Weights of a small transformer language model.
Architecture: LayerNorm before each block, tied embeddings.
Each number is 128 + 24 x the weight over its row's rms, rounded and kept within 0 to 255. Layers, rows and columns count from 0. The size above them is the row's rms in percent of the matrix's.

# layer 2 MLP down (transposed), 896x224, rms 0.0506, rows 1-4, columns 0-223
size [108  97 100  95]
[[143 146 119 149  76 105 105  82 137 120 130 104 154 127 128 113 101 160 155 110 117  69 153 150 116 115 114 131 152 129  74 133  91 125 107 147  98 134 123 120 143 121 138  95 151 131 115 145 115 189 170 109  81 141 128 132 146 185 121 168 150 151 124 179 124  71 100 153 131  77 132 130 125 130 116 139 128 166  91  93  97  85 127 148 143  84 116 115 147 116 121  73 135 149 122 132 153 123 106  95 137 143 131  99 124 156  94 154 118 109 120 145 113 159 170 117 115 134 145 149 162 127 107 127 178 117 132 132 145 155 154 146 124 140 155 129 133  56 104 149 138 122 110 110  89  96 160 146 133 182 180 135 156 132 145 141 151 128 103 139 136 116 125  82 173 125 131 110 130 117  82 115 145 110  89 140 104 132 111 117 126 132 159 111  99 105 110 149 145 144 117 134 130 153 150 121 134 132 148 153 126 114 152 105 114 136 135 119 121 121 147 118 139 187 117 126 134 144 144 130 174 110 135  85]
 [131 114 108 121 153 141  85 133 142 168 139 139 117 167 155 126 119  66 132 116 139 181 144  76 108  82 125  96 134 117 123 103 131 176 162 110 153 108 132 137 179 110 147 149 108 114 158 114 165 139 142 133 117  78 134 131  98 137 148 133  98 128 104 115 123 112 121 159 141  84 136 134 160 112 118 104 136 100 143 151 121 100 100 109  75 133 125 132 162 140  98 100 125 162 145 139 152 125 121 147  88 135 134 147 155 129  75 132 110 137  79 111 117 182  98 157 121 124  71 126 172 146 140 136 156 116 123  91 134 167 109 132 102 150 125 132 161 140 168  99 102 137 138 105 150 115 138 130 127 114  83 144 143 137 132 146 119  98 165 144  90 142 132 147 118 114 148 133 124 107  99 112 123 100  91 149 101 130 131 154 177 139 118 121 131 186 141  93 133 103  95 160 162 161 105 131 159 104 163 154 113 141 122 149 113 121 174 133 140  71  90 156 135 116 124 123 139 114 137 121 138 104 125 113]
 [160 106 127 168 134 122  58 166 139 127 100 132 134  93  92 133 128 124 147 159 136 131  86 135 138 200 135 121 142 107 148 153 123 154 125 125 120 120  93 125 127 138 157 127 116 111 152 124  95 118  99 121 173  84 108 175 149 131 105 152 112  72 154 135 136 119 177 102 146 134 108 111 126 130 110 118 101 104 136 105 119 110 155 111  85 103 115 157 132 134 131 108 129 143 110 100  87 146 116  77 114 106 137 141 155 144  94 119 108 150 158 131 137 142 129 125 121 135 123 115 138 138 104 188 157  84 153 134 169 127 155  92 109 171 144 101 122 148 140 113  76 141 146 138 138 119 184 110 148 110 133 139 137 134 142 117 118  76  76 135 127 181 175 173  90 141 150 117 142 133 139 147  65 116 124 135  96 146 147 153 152 132 136 142 117 133 156 111 116 106 127 171 154  98 140 138 107  99 131 103 150 129 102 148 133 148 104  97 112 130 151 133 108 167 101 119 148 118 144 144 133 132  92 145]
 [ 91 116 137 133 175 127  99 122 128 134 103 164 137  88 133 116 141  79 128 161 141 108 138 140 150 145 133 152 125 121 169 142 138 115  99 124 115 173 108 185 128 132 138 123 114 149 151 128 176 157  86 142 135  64 132  80 115 127 153 137 136 179 164 140  72 118 168 116 109 107 128 112 118 116 174 137 135 108 132 125 119 100 135 124 128 129 101 128 125 145 112 154 120 148 112 127 159 162 120  78 154 116 135 139 133 120 100 114 141 134 115 125 131 151 121 115 127  96 111 102  98 109 153 161 148  52 105 108 152 152 134 132  83 128 114 135 100 120 125  99 147  81 128 159 145  89 136 112 150 113  97 134 131 159 119 100 107 139 108 169  97 137 109 131 117 102  81  90 148 105 108 130 135 135 147 135 137 145 135 139 162 145 133 119 133 112 147 157 147  82 128 149 109 143 165 154 166 139 108 169 134  95 137  60 132 121 121 129 158 102 119 138 131 153 147 179 163  89 128 123 138 149  82 159]]
# layer 2 MLP up, 896x224, rms 0.2, rows 2-5, columns 0-223
size [ 97 104  99 103]
[[102 117 113  55 118 101 190 124 115 144 117 121 151 127  72 125 138 106 107 117 172 156 125 128 127  91 113 157 165 117 130 128 138 128 110 100 165 130 128 122 122 157  76 137 138 107 116 107 144 131  96 160 120 128 145 153 122 117 131 134 136 106 120 110 134 114 124  68 109 142  96 165 129  96 144 132 109 139 115 159 114 157 130 123 113 103 126 137 125 145 191 110 113 111 119 139 148 154  97 112 137 123 136 107 118 156  85  98 129 112 146 176 112 107 126 130 116 117 181 127 113 127 156 116 105 118 167 170 159 145 161 136 110 164 112 133 109 142 113 125  97 106 138 149  98 164 166 133 117  64 136 147 150 114  75 121 116 120 124  94 150 159 185  92 116 139 121 108 156  92 124 218 139 147 140 125 139 121 151 125 157 142 112 123 101 111 117 180  88 123 140 143 123 127 141 165 129 119 145 103 131 113 132  97 123 101 141 116 132 149 177 167 135 131 129  91 111 134 162 105 135 109 140 130]
 [ 38 111 113 127 119 153 157  99  86 129  83 120 132 102 108 161 156 131 127  70 111 123 127 152 154 112 124 153  83 172 121 106 132 111  98 131 153 136 110 124 163 128 113 122 102  95 139  89 132 133 161 141  84 124 151 148 118 129 160 107 146 149 156 142 144 209 119 118 150 129 141 156 141 152 116  99 105 104 106 127 132 121 115 137 114  97 121 140 113 120 150 112 110 128 122  85 156 111 122 155 125 153 156  70  92 113 161 165 173 130 114 123 112 164 121 140 100 102 122 154 160  91  95 170 132 141 111 134 137 106 111 134 145 156 136 148 165 102  99 143 137 108 156 137 126 174 137 166 114 150 128 102 122 143  53 114  98 134  92 135 133 156 136 147 110 118 118 155 135 159 118  80 154 117 136 152 132 109 117 119 114  91 146 139 125 113 135 130 135 111 106 102 131 122 105 125 113 157 119 164 135 130 148 127 121 123 154 147  99 112 153 138 132 134 176 130 127 169 131 145 126  69 110 154]
 [ 93 119 129 139 148  86 135 128 146 126 151 164 104 141 103 126 132 163 103 145 184 104 125 119 108 144 135 133 185 124  88 134 166 153 111 133 122 168 136 116 128 157 106 148 171 124 118  87 149 109 110 130 117  94 153 136 115 112 117 130 143 129 150 150 107 151 120 175 131 133 112 133 136 128 130 120 177 163 161 115 122 166 100 152  79 103 108 119 159 148 135  98 157 165 130 124 143 159 116 107 115 139 127 118  70 100 123 137 147 108 148 103 138  85 133 133 108  73 107 135 107 114 123 106 103 103 165  79 105 114 124 108 127 132 114 116 113  94 166 102 110 147 147  98 117 180 115 133 140 143 134 126 115 147 110 129 115 135 106 128 119 144 185 124 126  93 110  63 157 113 117 130 135 135 120 103 116 117 162 163 147  97 101 146 114  94 107 143 123 141 131 102 126 106  94 163 130 117 117 114 116 167  96 111 111  88 138 200 117 156 134 124 152 127 149 184 120 110 138 118 155 192 153 132]
 [126  94 131  99 119 104  73 113 159 120 159 108 145 139  94 158 140 149 115 118 150  94  97 116 109 171 124 124 132 178 114 178 129 103  85 119 118 150 135 153  90 129 115 128 101  97 130 124 134 131 141 157 146 131 152 119 135 129 147 111 146 163 126 152 150 107 146 117 112 131 148 125 136 113 111 112 141 103 100 109 163 125 126 117 170 127 115  84 156 110 148 114  81 132 125 129 154 139 144  96 104 136 111 139  78 155 132 140 129 120  85 120 136 153  60 102 118 120  98  66  95 122 121 125 118 179  88 166 115 138 170  64 116 105 130  91 174 118 130  88  94 174 116 127 105 106 171 140 121 119 139 143 168 150 168 133 175 120 115 164 104 131 151 159 130 125 135 114 133  94 155 132  97 131 146 153 174 166 141  81 133 168 130 109 129  82 116 159 126  94 117 124 108 127 116 118 120 119 103 128 132 158 149 102 123 146 119 128 155 103 105 148 124 132 122 107 158 125 114  94 146 124 147 133]]